Weights of a small transformer language model: width 576.
Each number is 50 + 12 x the weight over its row's rms, rounded and kept within 0 to 99. Layers, rows and columns count from 0. The size before them is the row's rms in percent of the matrix's.

# gate: layer 3 MLP gate, 2304x576, rms 0.0221, rows 1218-1241, columns 192-287
# up: layer 3 MLP up, 2304x576, rms 0.0209, rows 1218-1241, columns 192-287
# down: layer 3 MLP down (transposed), 2304x576, rms 0.0196, rows 1218-1241, columns 192-287
gate1218 100:55 54 64 53 64 40 56 48 60 54 67 60 72 43 52 76 55 61 51 26 37 55 55 65 53 53 24 36 44 25 67 56 44 71 56 25 65 52 31 46 49 49 53 51 43 54 51 42 46 53 62 34 53 51 62 59 57 39 43 43 44 55 67 48 49 49 80 48 30 59 54 50 38 36 61 48 49 32 71 49 35 53 51 43 45 45 45 70 47 50 42 30 45 62 65 45
up1218 102:54 40 45 60 45 69 42 64 51 27 48 68 34 63 49 40 49 50 45 55 56 33 56 43 61 34 49 40 33 39 57 74 58 39 35 57 57 57 49 79 51 65 60 71 59 29 45 52 59 52 21 31 53 28 37 53 51 70 46 63 42 55 32 44 61 61 51 59 48 33 59 46 56 39 39 44 31 65 38 39 48 69 56 66 67 28 81 52 67 31 56 50 53 45 50 37
down1218 101:58 42 65 37 37 53 44 59 47 41 53 44 43 44 41 53 58 61 36 65 56 28 42 43 49 49 70 50 48 60 36 33 44 43 45 57 46 61 56 71 54 51 46 21 39 46 43 41 60 46 66 60 42 40 58 54 51 66 53 44 40 39 42 54 54 62 42 60 46 71 36 62 69 46 53 48 39 63 52 67 55 50 28 44 59 53 34 48 63 37 59 55 52 59 71 55
gate1219 102:35 50 56 50 66 40 72 42 58 43 42 42 55 61 68 60 42 56 65 32 54 45 42 41 54 67 51 55 41 57 43 47 28 67 30 46 58 33 12 56 55 55 41 56 39 50 62 55 37 35 41 40 78 46 58 18 34 59 40 52 30 42 53 47 59 40 74 48 70 46 58 51 36 45 71 59 65 35 56 62 55 60 60 64 77 37 48 50 60 38 78 50 58 44 62 82
up1219 101:57 51 46 23 53 35 56 50 42 46 56 29 59 37 67 57 46 50 67 31 54 46 34 62 31 42 59 48 45 63 55 28 49 49 64 26 53 50 44 51 37 56 21 58 45 45 64 48 41 49 36 51 39 70 47 49 31 58 44 38 37 44 71 56 64 79 67 60 59 49 52 68 59 40 71 39 45 43 53 48 37 47 45 59 59 64 61 66 54 39 62 57 31 50 42 52
down1219 101:49 65 53 50 41 50 66 49 53 55 44 39 31 47 40 67 41 49 41 76 69 45 34 40 47 62 50 35 47 61 65 39 72 50 48 62 77 62 43 35 18 66 41 45 21 43 53 56 43 40 60 52 56 52 52 52 44 44 49 60 55 45 58 54 48 65 63 28 63 54 61 44 46 46 55 56 37 42 26 43 46 65 61 58 63 48 57 52 44 55 44 43 56 52 65 42
gate1220 103:61 47 62 69 58 49 38 46 53 67 36 69 51 15 59 48 47 61 43 64 49 28 49 58 26 59 62 57 60 30 49 53 50 66 39 55 56 31 49 37 16 56 51 46 50 47 65 51 30 28 68 61 40 76 60 25 55 44 29 58 41 24 48 61 69 37 70 46 59 70 46 56 55 59 52 33 49 50 61 49 30 25 56 55 50 61 34 47 58 31 61 27 60 51 59 60
up1220 102:44 57 46 26 49 43 51 59 45 37 51 68 62 55 55 61 52 67 44 21 64 59 38 27 75 56 39 31 47 53 76 43 47 32 38 57 76 74 43 53 51 21 53 46 49 40 55 63 52 56 50 43 66 49 41 65 49 53 58 65 61 60 53 42 54 44 40 49 43 53 79 48 52 52 70 46 58 18 49 29 48 41 56 64 51 55 52 56 42 35 45 67 65 28 31 33
down1220 100:53 61 75 51 61 55 18 46 64 64 38 45 45 51 29 52 49 57 40 49 46 47 57 56 68 56 64 46 70 68 43 67 32 70 65 51 49 41 45 48 36 70 58 35 32 39 47 53 58 48 58 50 68 31 43 56 43 46 29 53 36 51 59 49 67 61 53 72 45 61 35 61 43 37 45 56 47 50 61 50 26 64 45 68 62 87 64 54 46 66 45 43 43 13 50 49
gate1221 104:71 62 61 70 59 49 46 57 65 60 60 50 47 50 46 52 54 55 38 47 39 52 54 67 41 48 59 49 70 63 47 45 39 31 46 53 68 62 57 47 40 60 55 52 49 48 40 60 38 58 55 81 42 61 44 63 35 46 48 68 33 41 74 56 48 38 51 42 57 58 59 69 51 52 37 56 45 43 51 33 53 31 52 46 47 53 54 44 39 31 29 51 41 79 57 37
up1221 101:72 52 60 44 57 38 34 54 63 57 68 48 28 32 43 51 56 26 26 36 59 36 25 39 44 57 50 39 55 65 64 45 62 49 40 48 47 59 52 40 54 66 71 48 58 43 39 40 49 52 28 70 44 47 24 65 62 56 40 54 51 51 50 55 61 36 64 63 59 38 51 45 64 63 70 46 43 48 50 33 69 56 50 77 55 40 59 48 54 58 33 66 51 46 52 42
down1221 096:50 40 49 42 25 36 47 37 44 54 57 35 59 66 59 50 35 42 45 44 42 42 54 48 50 45 60 36 34 62 62 49 74 40 61 57 33 32 47 64 33 64 50 63 47 37 43 49 57 70 36 35 39 29 51 55 72 68 40 57 60 62 52 36 76 54 16 59 51 48 49 41 30 52 59 43 50 69 54 35 45 66 34 66 49 45 52 47 66 71 60 46 69 51 29 51
gate1222 104:45 54 42 58 61 28 45 49 55 47 73 30 46 55 52 49 53 46 50 46 41 43 62 81 64 47 36 60 47 77 48 61 51 21 45 45 44 49 24 54 58 36 34 32 75 64 54 43 48 39 19 56 44 55 65 46 36 61 41 59 39 54 30 45 57 62 33 56 53 68 44 55 59 50 57 31 37 22 27 69 56 44 33 61 33 50 23 57 54 59 44 57 52 25 61 58
up1222 101:57 44 54 60 45 51 62 49 44 43 23 55 35 62 34 32 66 57 75 53 60 35 70 50 70 65 58 59 49 49 36 42 48 54 52 64 47 38 58 58 43 55 57 51 68 66 37 61 59 71 42 46 56 55 58 47 33 58 59 74 37 34 52 59 62 61 46 57 66 57 63 47 48 47 70 51 16 35 66 67 55 73 56 58 57 39 25 53 60 51 29 44 57 60 64 29
down1222 104:46 53 65 76 56 42 54 65 42 32 25 65 55 64 37 59 38 48 60 69 36 40 52 42 52 41 52 46 61 55 66 36 53 39 46 58 43 59 62 43 27 28 58 41 84 41 46 69 47 35 70 30 61 29 33 53 46 62 60 48 69 44 66 41 54 54 41 76 31 43 48 50 56 51 78 60 48 75 52 65 57 37 28 54 56 51 85 45 55 59 52 50 64 50 43 44
gate1223 101:72 52 60 75 51 43 33 46 49 46 69 52 51 46 63 57 61 37 55 60 52 38 43 38 57 72 64 61 58 42 49 50 51 44 42 28 32 55 47 47 34 31 36 35 45 49 65 50 42 38 33 59 55 45 50 74 49 50 51 39 51 81 36 36 52 36 39 32 62 51 47 35 47 60 27 53 33 53 46 50 53 60 55 38 66 48 54 67 58 44 50 34 46 49 35 55
up1223 100:41 37 62 64 44 51 73 63 47 69 64 59 60 43 35 47 55 49 61 84 51 44 62 61 31 54 63 68 33 50 51 38 48 34 53 58 44 45 63 42 50 41 50 55 70 52 29 32 41 44 76 48 49 56 63 48 44 47 46 31 56 56 48 39 36 42 58 46 66 50 18 55 73 56 59 49 34 44 73 60 54 58 54 49 61 57 46 44 64 24 61 53 64 58 56 44
down1223 100:60 61 50 59 39 31 50 44 44 46 51 65 53 67 78 48 67 46 31 49 58 39 52 60 41 50 43 65 53 61 21 57 72 68 59 43 37 55 56 47 40 40 56 62 70 80 47 33 64 32 39 40 63 40 54 59 54 54 21 49 61 64 32 54 58 62 72 48 69 82 64 62 40 60 36 68 31 60 35 48 48 48 42 55 57 58 41 42 50 34 58 48 55 64 54 74
gate1224 105:51 53 51 51 65 41 55 41 43 50 27 53 45 52 45 42 52 48 53 72 37 26 60 65 66 64 58 66 59 64 49 55 39 42 45 63 51 52 47 55 56 72 43 39 64 56 47 57 51 44 52 49 33 44 70 60 33 63 47 42 45 32 48 37 37 55 69 57 43 38 56 45 40 47 58 54 25 44 59 70 59 48 49 71 38 60 34 53 42 46 49 59 63 52 60 43
up1224 107:53 60 57 47 35 50 56 34 43 64 54 50 72 28 74 44 38 37 60 74 50 42 46 23 38 49 58 80 72 34 68 33 52 59 63 40 57 44 40 59 34 60 43 65 47 72 58 36 42 31 51 38 32 49 63 28 42 52 52 35 50 54 47 55 68 28 71 45 41 69 64 44 48 84 56 53 37 47 49 28 44 48 47 51 69 60 33 44 53 50 44 30 45 55 53 58
down1224 107:59 54 52 31 57 53 45 55 54 45 33 52 60 57 50 54 66 59 56 73 41 36 54 51 59 69 35 64 44 63 44 67 48 64 48 51 46 42 64 49 64 32 28 31 52 57 51 57 41 54 40 43 42 56 56 54 62 40 47 37 50 42 42 40 73 44 66 47 30 82 56 47 30 33 59 46 43 45 68 39 31 58 61 44 54 38 46 38 34 59 72 45 42 41 47 51
gate1225 100:47 55 36 57 57 32 66 49 66 46 32 49 52 61 55 50 63 42 43 27 42 53 47 32 41 54 57 46 50 51 46 23 45 49 48 55 68 16 52 55 79 44 65 48 32 48 58 33 35 57 42 42 42 58 54 33 64 62 26 61 51 63 59 52 46 42 41 64 56 45 39 56 37 51 32 65 58 56 64 37 74 64 59 63 42 37 44 67 47 45 80 19 38 58 89 80
up1225 100:69 56 63 19 57 27 48 36 37 78 67 32 71 40 40 49 57 52 46 39 44 69 46 38 59 57 54 62 33 35 49 42 46 66 45 31 63 57 62 25 61 58 48 53 59 67 61 43 39 28 48 32 51 41 58 57 58 49 49 37 40 33 36 38 50 42 47 53 51 67 39 63 56 60 33 50 39 51 50 45 60 51 49 44 54 52 40 48 39 70 51 42 45 64 36 61
down1225 100:37 50 51 57 53 52 45 50 43 32 80 35 42 40 42 34 43 50 56 53 35 58 52 46 51 60 56 34 53 23 66 50 24 40 54 39 65 49 62 50 50 57 53 41 49 45 58 55 43 43 45 32 77 57 68 43 55 40 51 46 39 68 55 40 26 46 37 39 46 47 32 55 38 29 60 36 48 31 43 62 61 83 43 51 37 29 52 55 23 59 57 40 52 56 67 55
gate1226 101:62 60 58 58 46 58 69 59 58 48 45 31 50 35 64 45 53 59 29 51 52 46 43 52 22 71 49 44 43 48 53 55 36 87 27 42 24 52 39 32 74 58 47 58 46 37 21 53 43 61 72 58 89 54 45 47 38 43 45 61 66 49 50 69 45 53 36 37 51 49 49 44 49 47 52 66 56 59 47 47 32 51 46 57 38 43 54 38 44 55 36 64 51 55 61 37
up1226 099:57 46 62 36 54 64 40 80 57 46 37 58 50 41 59 44 36 30 61 59 39 40 61 73 57 48 58 59 38 51 45 36 43 52 68 40 76 55 29 37 43 68 49 52 50 51 56 38 41 51 62 37 37 32 54 54 42 59 61 53 45 52 32 70 40 39 57 28 74 64 63 57 63 53 42 40 35 58 53 59 57 54 60 29 34 43 82 38 57 44 48 42 67 51 70 66
down1226 100:62 48 50 63 46 35 55 66 64 45 48 37 46 81 46 74 60 46 42 49 45 42 56 42 50 47 52 49 50 32 63 44 30 86 50 56 43 65 45 43 50 50 49 37 39 39 43 60 32 62 42 74 57 51 64 35 51 44 43 53 48 60 48 44 55 45 55 51 32 39 77 63 45 58 65 51 76 39 42 38 45 47 48 64 29 54 39 61 28 53 62 55 38 64 46 36
gate1227 098:34 51 53 78 24 63 46 23 35 56 34 36 63 47 49 51 43 60 66 58 32 34 58 46 45 38 33 48 59 48 68 47 48 23 52 52 49 44 65 40 64 60 46 43 56 46 50 40 47 44 54 44 37 44 59 67 28 68 37 56 40 75 52 48 80 69 41 65 76 61 42 61 43 60 53 47 59 45 65 60 55 18 41 41 63 70 43 42 64 63 54 21 36 57 54 68
up1227 097:62 27 50 51 32 34 59 68 67 31 52 51 58 42 47 54 67 51 27 52 66 28 36 80 64 61 50 36 49 45 51 70 44 62 73 39 64 49 48 31 52 45 50 51 43 39 41 36 44 28 58 40 42 48 50 49 40 55 54 44 57 51 67 38 47 42 31 56 35 34 71 60 39 40 88 66 39 78 48 38 40 61 57 47 40 38 45 34 37 41 42 53 38 48 82 36
down1227 099:44 48 72 53 20 54 45 33 54 57 52 61 56 69 69 22 45 48 61 44 49 31 57 39 56 46 39 43 59 61 64 45 44 44 63 49 39 20 39 61 78 54 43 47 56 54 56 51 45 28 71 28 38 28 48 47 56 49 73 46 46 63 38 50 69 52 46 53 56 49 67 54 38 40 58 64 36 45 54 35 53 25 60 62 66 47 36 43 49 57 51 25 61 37 51 75
gate1228 101:51 50 61 52 57 58 58 56 58 57 51 54 51 41 55 41 42 48 71 67 26 46 77 59 50 65 52 42 40 44 46 42 39 54 53 37 51 41 60 71 44 61 66 60 49 59 71 75 41 63 50 52 38 55 54 46 46 41 64 58 35 57 40 57 32 56 57 33 69 69 55 56 31 42 48 58 40 42 61 31 48 65 37 61 38 60 55 45 54 62 46 23 55 48 22 61
up1228 095:72 40 52 45 55 52 51 60 47 51 27 69 25 45 51 52 71 37 36 48 60 42 65 57 54 36 39 48 66 48 40 49 61 42 70 49 61 49 37 48 44 53 32 44 38 61 62 35 53 43 44 62 60 45 47 30 65 29 54 60 54 41 27 29 44 64 70 38 48 46 58 51 60 32 53 43 46 54 58 51 38 53 44 52 30 49 43 39 49 41 37 65 60 53 49 68
down1228 096:60 45 44 54 41 65 54 54 41 49 68 37 48 44 35 43 57 16 50 42 53 72 63 45 62 61 22 37 53 57 64 24 47 54 48 59 45 57 49 53 44 64 43 54 58 34 44 45 52 52 52 37 28 52 50 57 50 47 52 47 53 42 45 34 67 41 64 32 41 52 40 59 72 63 66 46 37 59 41 60 44 62 56 71 51 46 48 72 69 52 48 66 64 58 39 56
gate1229 101:61 56 39 53 36 18 57 44 55 62 37 32 37 61 39 72 37 50 16 57 47 43 39 47 26 55 44 30 68 42 47 44 37 64 80 78 69 48 23 54 59 48 64 46 34 27 56 47 46 54 46 65 81 58 70 57 61 51 45 60 58 43 51 51 56 42 37 42 58 49 43 79 46 60 80 35 40 53 39 35 38 66 41 53 42 53 70 58 50 35 35 46 48 60 43 56
up1229 100:37 39 31 38 47 48 39 58 50 38 51 35 33 41 53 47 64 78 31 27 59 45 40 59 29 44 32 38 47 60 59 52 44 67 45 41 68 71 34 51 47 83 57 35 33 62 39 75 52 47 42 48 59 51 59 56 65 43 30 40 41 59 53 56 38 41 48 67 83 46 56 53 53 50 50 28 46 61 65 36 53 49 35 43 44 58 58 44 82 54 52 48 47 48 48 51
down1229 100:60 66 41 49 58 51 40 76 65 41 62 62 37 41 51 53 66 58 29 49 55 32 20 52 50 52 52 54 50 52 50 34 43 61 55 43 66 60 55 47 48 50 58 58 64 49 35 74 50 55 41 51 51 57 71 53 62 45 49 51 38 38 37 53 50 70 44 24 46 65 81 47 38 49 41 46 63 43 34 59 34 32 48 39 42 51 52 30 61 67 43 52 65 58 43 37
gate1230 102:40 45 31 26 54 48 52 47 49 53 45 48 76 53 44 69 39 27 51 33 56 36 53 58 46 55 54 65 43 42 35 44 40 45 37 46 52 58 48 50 61 51 47 18 65 37 50 42 47 63 45 27 23 56 44 47 60 65 63 39 38 65 51 41 67 33 54 36 63 66 41 62 59 58 76 78 59 40 46 25 48 41 22 46 53 38 60 44 46 46 49 35 38 64 79 47
up1230 102:64 60 45 61 54 62 35 42 58 33 41 45 25 70 42 51 38 46 59 65 31 33 45 38 72 50 55 29 42 51 37 49 59 44 38 48 50 60 74 49 32 52 41 60 41 61 31 50 52 53 49 66 67 50 64 71 68 56 58 70 47 35 46 54 50 19 30 55 41 52 55 40 49 19 55 45 50 80 52 64 51 34 39 49 43 44 41 37 62 57 41 57 43 59 27 38
down1230 103:52 40 39 46 33 52 62 59 24 19 55 66 47 61 64 55 64 48 46 47 55 37 56 43 59 48 48 52 53 51 60 77 35 61 36 22 48 45 58 20 40 48 33 51 30 42 57 74 55 61 47 26 41 32 53 22 68 45 55 31 41 53 46 60 53 37 48 24 39 59 68 42 55 44 41 25 60 43 61 38 52 56 50 58 47 64 39 50 44 35 58 34 47 48 36 39
gate1231 106:70 43 53 57 45 35 70 68 51 59 44 65 52 51 64 52 34 48 39 40 49 55 66 57 48 33 57 60 39 47 65 41 38 49 29 25 57 63 45 68 57 49 72 32 32 25 39 69 47 53 50 48 44 53 23 45 49 51 42 79 49 46 30 43 43 70 62 23 57 69 38 73 47 55 52 40 58 47 39 32 52 49 63 57 58 46 56 53 35 52 67 33 66 55 20 57
up1231 103:28 65 51 56 30 73 63 30 45 44 49 58 66 65 45 62 57 42 57 48 43 66 71 40 70 56 50 79 44 59 48 60 52 51 51 47 54 50 35 47 49 42 67 58 46 37 54 40 61 46 62 25 36 73 65 50 35 49 51 41 63 41 65 44 20 57 43 45 52 54 47 45 41 54 48 37 63 65 58 45 38 56 65 44 51 34 65 48 34 50 58 40 57 55 64 31
down1231 102:43 28 55 37 63 51 54 61 59 26 58 34 45 62 55 24 63 48 54 41 49 36 46 36 44 32 44 48 38 36 67 32 79 50 38 44 68 36 42 35 53 43 31 66 62 63 40 51 52 56 59 54 56 55 30 47 46 63 47 50 30 49 45 39 54 53 39 69 64 37 45 48 42 49 50 54 59 42 41 71 47 58 41 59 66 55 45 44 57 49 53 57 61 41 52 60
gate1232 102:67 37 37 48 36 24 70 48 61 57 74 41 52 57 57 44 67 43 50 50 50 49 51 50 77 51 66 42 66 47 57 54 66 60 42 52 50 43 55 65 44 40 67 39 55 45 52 58 60 57 68 56 62 57 55 42 55 45 24 50 39 46 67 22 36 36 50 41 51 50 44 68 27 76 41 50 61 55 57 63 28 45 49 51 40 53 29 61 37 72 30 44 56 65 27 55
up1232 102:49 39 53 42 44 44 65 63 46 71 40 67 46 37 52 53 52 48 52 56 59 18 49 73 65 42 58 56 47 37 51 68 46 39 55 50 63 44 48 47 44 87 49 48 82 46 78 54 45 51 53 45 51 45 46 59 42 27 49 36 59 48 34 50 47 40 66 50 57 54 62 58 38 33 61 33 57 49 58 53 43 40 38 59 65 60 40 48 35 37 33 32 69 36 66 57
down1232 102:72 56 36 60 37 53 41 41 62 51 58 37 53 34 31 39 66 47 51 52 60 63 60 40 67 63 28 64 59 49 63 46 30 71 43 66 28 56 56 51 40 43 40 35 42 53 29 69 54 56 59 52 38 58 28 65 50 58 51 51 57 64 66 35 71 58 46 51 64 51 39 62 39 72 46 61 78 58 43 51 63 54 26 46 29 38 33 49 44 68 41 70 53 57 46 50
gate1233 099:47 55 67 68 30 59 72 49 65 43 48 29 35 46 55 44 36 42 56 76 40 43 35 52 29 45 40 18 60 49 57 55 56 27 33 50 38 41 55 73 48 54 36 58 65 54 50 51 44 57 47 48 57 55 42 42 66 46 58 29 48 57 43 53 59 49 22 72 44 52 39 66 48 55 48 52 55 61 58 32 39 52 31 45 52 55 63 56 71 68 39 49 53 47 59 28
up1233 103:29 50 41 63 29 58 38 39 57 90 69 58 55 54 49 39 22 26 49 65 41 62 27 46 31 34 56 29 61 55 59 44 62 55 61 38 49 48 45 46 56 49 52 43 60 36 53 53 38 63 44 36 53 50 54 56 63 66 20 69 43 54 69 59 53 73 46 40 41 49 46 56 55 64 61 60 68 38 44 51 47 27 57 60 74 49 42 31 53 70 60 51 41 23 44 45
down1233 103:41 44 21 57 52 62 44 39 60 48 72 79 53 41 36 29 55 53 51 35 33 55 34 47 47 53 50 69 74 36 41 42 61 61 52 51 44 47 44 49 48 46 62 60 62 30 58 54 58 53 67 50 44 46 51 53 66 57 50 43 62 50 61 54 45 41 49 39 43 43 59 53 79 47 67 60 26 63 35 71 52 64 58 38 40 52 38 34 45 64 41 65 59 48 58 65
gate1234 098:48 66 38 43 60 39 41 46 65 35 62 51 33 56 62 65 57 58 51 59 62 65 48 48 31 49 54 43 51 41 52 71 48 32 28 49 49 34 56 49 60 49 49 33 42 46 46 50 70 53 78 60 56 50 51 44 58 49 41 40 78 57 54 35 52 37 32 61 44 35 35 69 39 36 18 39 73 54 58 32 60 35 41 56 31 43 43 28 40 61 40 39 47 76 37 43
up1234 102:64 56 64 43 50 57 51 66 41 54 38 43 64 52 49 32 63 66 59 35 42 56 55 44 67 42 58 45 40 64 33 45 41 40 62 57 64 50 43 53 54 49 62 49 46 25 61 77 47 61 41 60 34 45 76 66 69 30 43 45 40 62 63 44 38 71 49 66 58 56 68 32 44 57 48 37 55 55 67 69 44 36 55 65 42 68 46 64 66 20 42 40 66 37 58 47
down1234 103:53 34 31 36 44 58 53 39 59 56 52 33 45 40 37 58 40 39 50 48 32 55 41 46 43 50 56 72 60 59 44 58 28 73 65 23 32 44 48 64 75 69 35 27 43 52 39 46 34 64 41 52 42 66 39 54 59 56 48 45 51 51 47 52 32 56 58 12 41 57 37 43 38 48 47 55 39 48 45 62 56 46 65 53 43 59 57 49 65 42 44 62 54 50 64 33
gate1235 110:60 43 47 61 33 54 58 49 82 44 53 66 39 42 45 41 61 65 36 52 49 54 46 63 35 44 41 53 44 36 57 46 37 25 65 35 64 39 33 51 40 59 49 47 69 36 40 47 44 44 55 62 40 58 37 59 47 43 54 56 53 42 48 42 27 47 36 29 40 47 41 41 46 49 51 44 41 55 47 36 51 77 38 59 47 58 88 48 46 38 55 65 74 46 50 30
up1235 110:42 61 43 43 48 51 20 68 44 64 80 49 42 50 45 56 55 29 58 44 44 42 42 45 58 40 53 55 24 58 65 50 56 71 46 43 42 42 62 47 70 62 46 53 45 53 44 61 51 40 42 53 63 39 49 46 52 51 58 58 51 60 36 56 59 59 41 52 53 52 47 34 58 31 55 63 68 37 62 57 32 36 47 61 47 69 68 66 36 49 33 45 51 49 61 39
down1235 109:39 40 51 37 46 54 49 21 61 50 43 51 33 44 46 73 53 57 36 74 39 40 51 49 51 19 56 40 20 43 61 60 43 43 37 71 59 39 67 53 56 40 56 44 53 52 46 73 55 29 53 61 42 33 54 55 34 46 68 37 70 61 60 51 53 49 47 45 56 54 52 73 62 29 74 58 60 45 66 50 36 57 51 65 66 27 82 51 37 51 36 55 61 28 75 41
gate1236 094:22 64 40 52 68 28 46 52 51 45 41 40 73 54 59 55 54 44 51 40 47 53 31 54 63 59 45 44 55 43 36 43 30 51 50 59 34 48 34 57 49 41 48 45 60 67 48 57 48 44 44 55 54 54 67 57 44 49 58 39 35 36 47 78 46 60 48 39 53 64 64 50 59 60 49 47 22 52 20 43 47 39 40 76 38 51 65 34 33 57 41 40 54 35 43 56
up1236 094:61 36 68 60 73 63 39 64 55 58 26 52 53 34 45 32 42 38 51 48 59 50 47 43 56 39 39 39 69 42 57 60 56 75 46 31 36 46 49 26 51 70 54 27 44 30 48 55 44 58 25 70 16 43 59 55 46 67 53 42 53 51 33 41 43 60 57 32 39 41 52 48 51 51 51 44 43 71 52 52 37 66 61 71 41 47 59 69 73 70 70 60 65 28 40 50
down1236 096:79 48 88 73 55 59 47 53 59 63 57 56 42 53 31 40 48 58 64 51 42 57 53 30 40 56 63 53 40 54 60 50 58 52 42 44 25 27 32 60 33 53 40 44 26 33 56 41 40 58 41 51 56 61 71 70 28 59 38 59 23 55 42 53 35 65 87 27 46 52 60 47 53 53 35 66 55 44 53 53 43 71 60 48 30 41 46 52 41 63 58 47 46 34 59 44
gate1237 101:56 36 67 56 53 33 51 31 46 66 62 61 64 51 44 38 57 53 59 38 38 56 44 54 51 50 61 62 35 61 54 45 56 60 43 31 41 22 27 74 61 31 32 54 54 33 29 31 48 29 46 30 71 51 65 38 45 54 39 32 23 48 46 44 44 43 52 61 29 60 55 53 45 44 48 47 43 48 25 66 32 67 53 56 48 32 44 44 35 46 51 55 36 57 56 45
up1237 099:43 81 44 53 54 57 65 45 66 49 49 76 51 53 41 37 33 57 38 49 66 48 51 37 78 66 49 54 51 34 56 58 45 39 65 51 69 31 60 59 59 58 50 43 39 55 42 54 43 49 51 57 63 54 59 48 35 51 46 57 65 48 59 64 64 47 53 28 61 56 59 58 49 47 40 59 55 60 41 42 51 62 46 60 61 40 53 57 82 44 48 23 61 42 72 46
down1237 101:66 34 50 58 35 29 52 46 46 71 41 55 52 49 52 73 50 29 51 54 50 49 50 50 44 52 48 37 45 61 47 29 56 35 50 44 44 61 64 61 45 55 34 44 47 33 43 67 67 57 62 56 62 29 51 60 33 57 56 63 67 57 63 34 48 48 58 42 42 47 36 68 68 60 58 62 36 56 50 46 52 50 50 48 41 43 39 34 58 24 43 42 42 55 51 38
gate1238 107:48 39 52 48 60 25 62 49 66 43 31 41 62 36 43 37 69 65 42 62 49 63 53 51 43 46 62 36 50 57 59 59 59 64 58 38 82 64 59 53 34 47 31 50 45 25 70 49 35 47 35 56 72 75 47 42 48 64 61 36 40 64 55 48 36 56 58 46 49 52 44 64 32 54 69 44 45 43 60 43 62 67 40 56 71 43 76 46 62 55 66 19 57 51 50 65
up1238 104:67 41 44 70 39 35 31 54 55 51 48 44 56 29 29 52 31 42 48 44 48 58 48 51 55 62 53 60 48 54 54 50 57 61 66 48 67 53 48 54 24 36 38 60 55 69 49 53 44 33 45 55 72 70 49 37 49 49 43 45 59 49 74 44 61 40 51 70 63 27 53 57 51 57 56 49 36 27 73 48 59 57 53 69 52 44 60 48 66 44 50 34 47 68 43 32
down1238 101:43 61 25 45 66 40 49 49 28 63 43 46 54 43 61 49 46 42 56 43 29 54 41 41 51 66 18 57 35 68 40 72 59 49 60 48 35 39 61 52 66 38 44 35 56 53 55 62 41 55 43 55 63 80 28 66 54 57 52 55 36 40 53 34 70 49 56 68 55 52 62 51 63 29 54 30 59 57 45 54 54 45 61 60 45 60 52 59 86 44 53 55 49 49 55 35
gate1239 097:48 64 58 37 38 58 45 42 55 53 60 57 63 41 28 58 42 52 58 25 50 55 55 65 45 52 62 46 42 50 37 37 31 70 36 49 58 43 50 48 37 87 45 29 49 58 54 63 52 49 33 47 36 46 56 64 56 44 69 56 48 37 62 27 31 40 43 34 47 75 66 49 54 61 56 39 48 61 47 68 38 69 32 48 42 55 35 26 51 44 48 50 57 71 72 60
up1239 094:16 41 67 32 59 34 73 39 59 57 52 35 53 42 32 51 64 73 50 65 73 54 60 28 47 60 48 38 63 09 76 50 36 36 27 47 36 58 44 40 55 59 53 64 51 45 57 43 41 66 55 60 83 43 70 45 59 58 49 46 52 50 43 48 39 65 59 58 49 49 61 64 69 32 35 81 57 29 37 72 43 54 59 52 15 51 42 32 36 51 34 42 60 49 50 56
down1239 092:63 38 57 35 62 48 46 36 64 51 57 58 52 46 33 50 57 63 37 57 69 29 63 73 46 48 47 55 49 57 48 56 53 52 53 40 55 61 45 76 78 59 48 23 80 57 38 59 60 52 41 56 55 46 66 54 31 34 44 38 50 52 56 51 39 35 23 73 39 65 47 44 53 48 70 49 52 54 36 63 28 55 60 45 49 47 44 47 43 73 64 45 44 34 62 49
gate1240 103:72 37 68 31 70 38 60 68 64 42 43 69 38 52 48 46 34 51 39 53 36 53 43 52 52 63 41 42 50 49 38 56 36 45 56 51 48 42 45 52 41 39 71 47 48 23 35 48 48 26 51 59 54 52 67 75 54 49 65 60 32 36 60 55 32 52 61 32 52 80 50 57 52 53 58 55 63 48 56 35 32 43 43 62 69 56 45 39 55 42 45 68 57 50 52 53
up1240 099:63 29 25 72 55 42 45 66 53 25 42 50 56 58 34 60 43 11 52 35 59 61 52 54 40 50 39 48 44 62 41 47 40 32 68 64 62 31 61 46 25 56 41 45 52 55 38 61 45 57 68 51 63 43 49 53 52 57 50 63 21 78 40 60 48 60 71 44 37 48 44 46 61 41 60 36 56 72 43 39 54 36 47 63 70 47 56 53 47 40 50 64 58 86 57 68
down1240 102:62 52 52 67 50 37 42 55 46 65 60 41 70 48 42 63 73 35 51 40 58 66 55 39 41 60 47 60 63 73 56 53 62 36 54 25 56 46 44 44 43 52 48 52 56 65 41 46 41 59 49 60 40 44 31 45 52 46 42 27 46 68 48 60 47 63 55 29 77 62 32 38 50 55 45 47 42 55 58 63 48 54 70 44 39 38 43 57 59 55 34 72 26 61 54 61
gate1241 098:73 44 46 70 53 39 53 32 58 42 55 75 57 70 44 64 41 58 48 61 34 50 30 46 53 64 65 49 31 58 56 69 51 45 44 51 29 52 49 42 65 53 50 36 49 54 37 27 47 58 58 35 53 58 65 66 52 52 52 46 62 43 85 43 69 54 65 25 42 50 51 49 52 42 31 66 48 59 52 38 30 53 41 51 45 39 58 56 65 48 38 37 41 48 60 34
up1241 099:64 48 47 43 24 63 41 43 57 42 63 67 66 47 15 75 42 54 34 35 44 57 56 41 36 56 44 60 43 31 67 51 32 64 61 29 44 66 43 52 38 60 49 44 40 50 35 58 44 68 28 36 45 38 56 55 44 40 60 49 48 52 76 76 41 55 63 30 38 62 49 65 48 59 40 55 48 29 70 42 49 67 61 64 40 38 56 63 63 53 47 52 62 51 87 46
down1241 099:44 47 54 50 52 63 33 51 57 64 54 48 46 36 65 41 52 71 45 40 52 27 57 53 28 38 65 50 38 49 53 70 51 48 40 75 60 64 57 31 56 33 56 18 46 65 50 42 63 51 42 68 42 50 63 58 46 69 54 54 50 52 52 39 32 47 54 34 44 42 39 54 34 47 48 43 44 41 58 50 26 35 37 57 74 35 50 50 48 43 46 58 32 63 46 53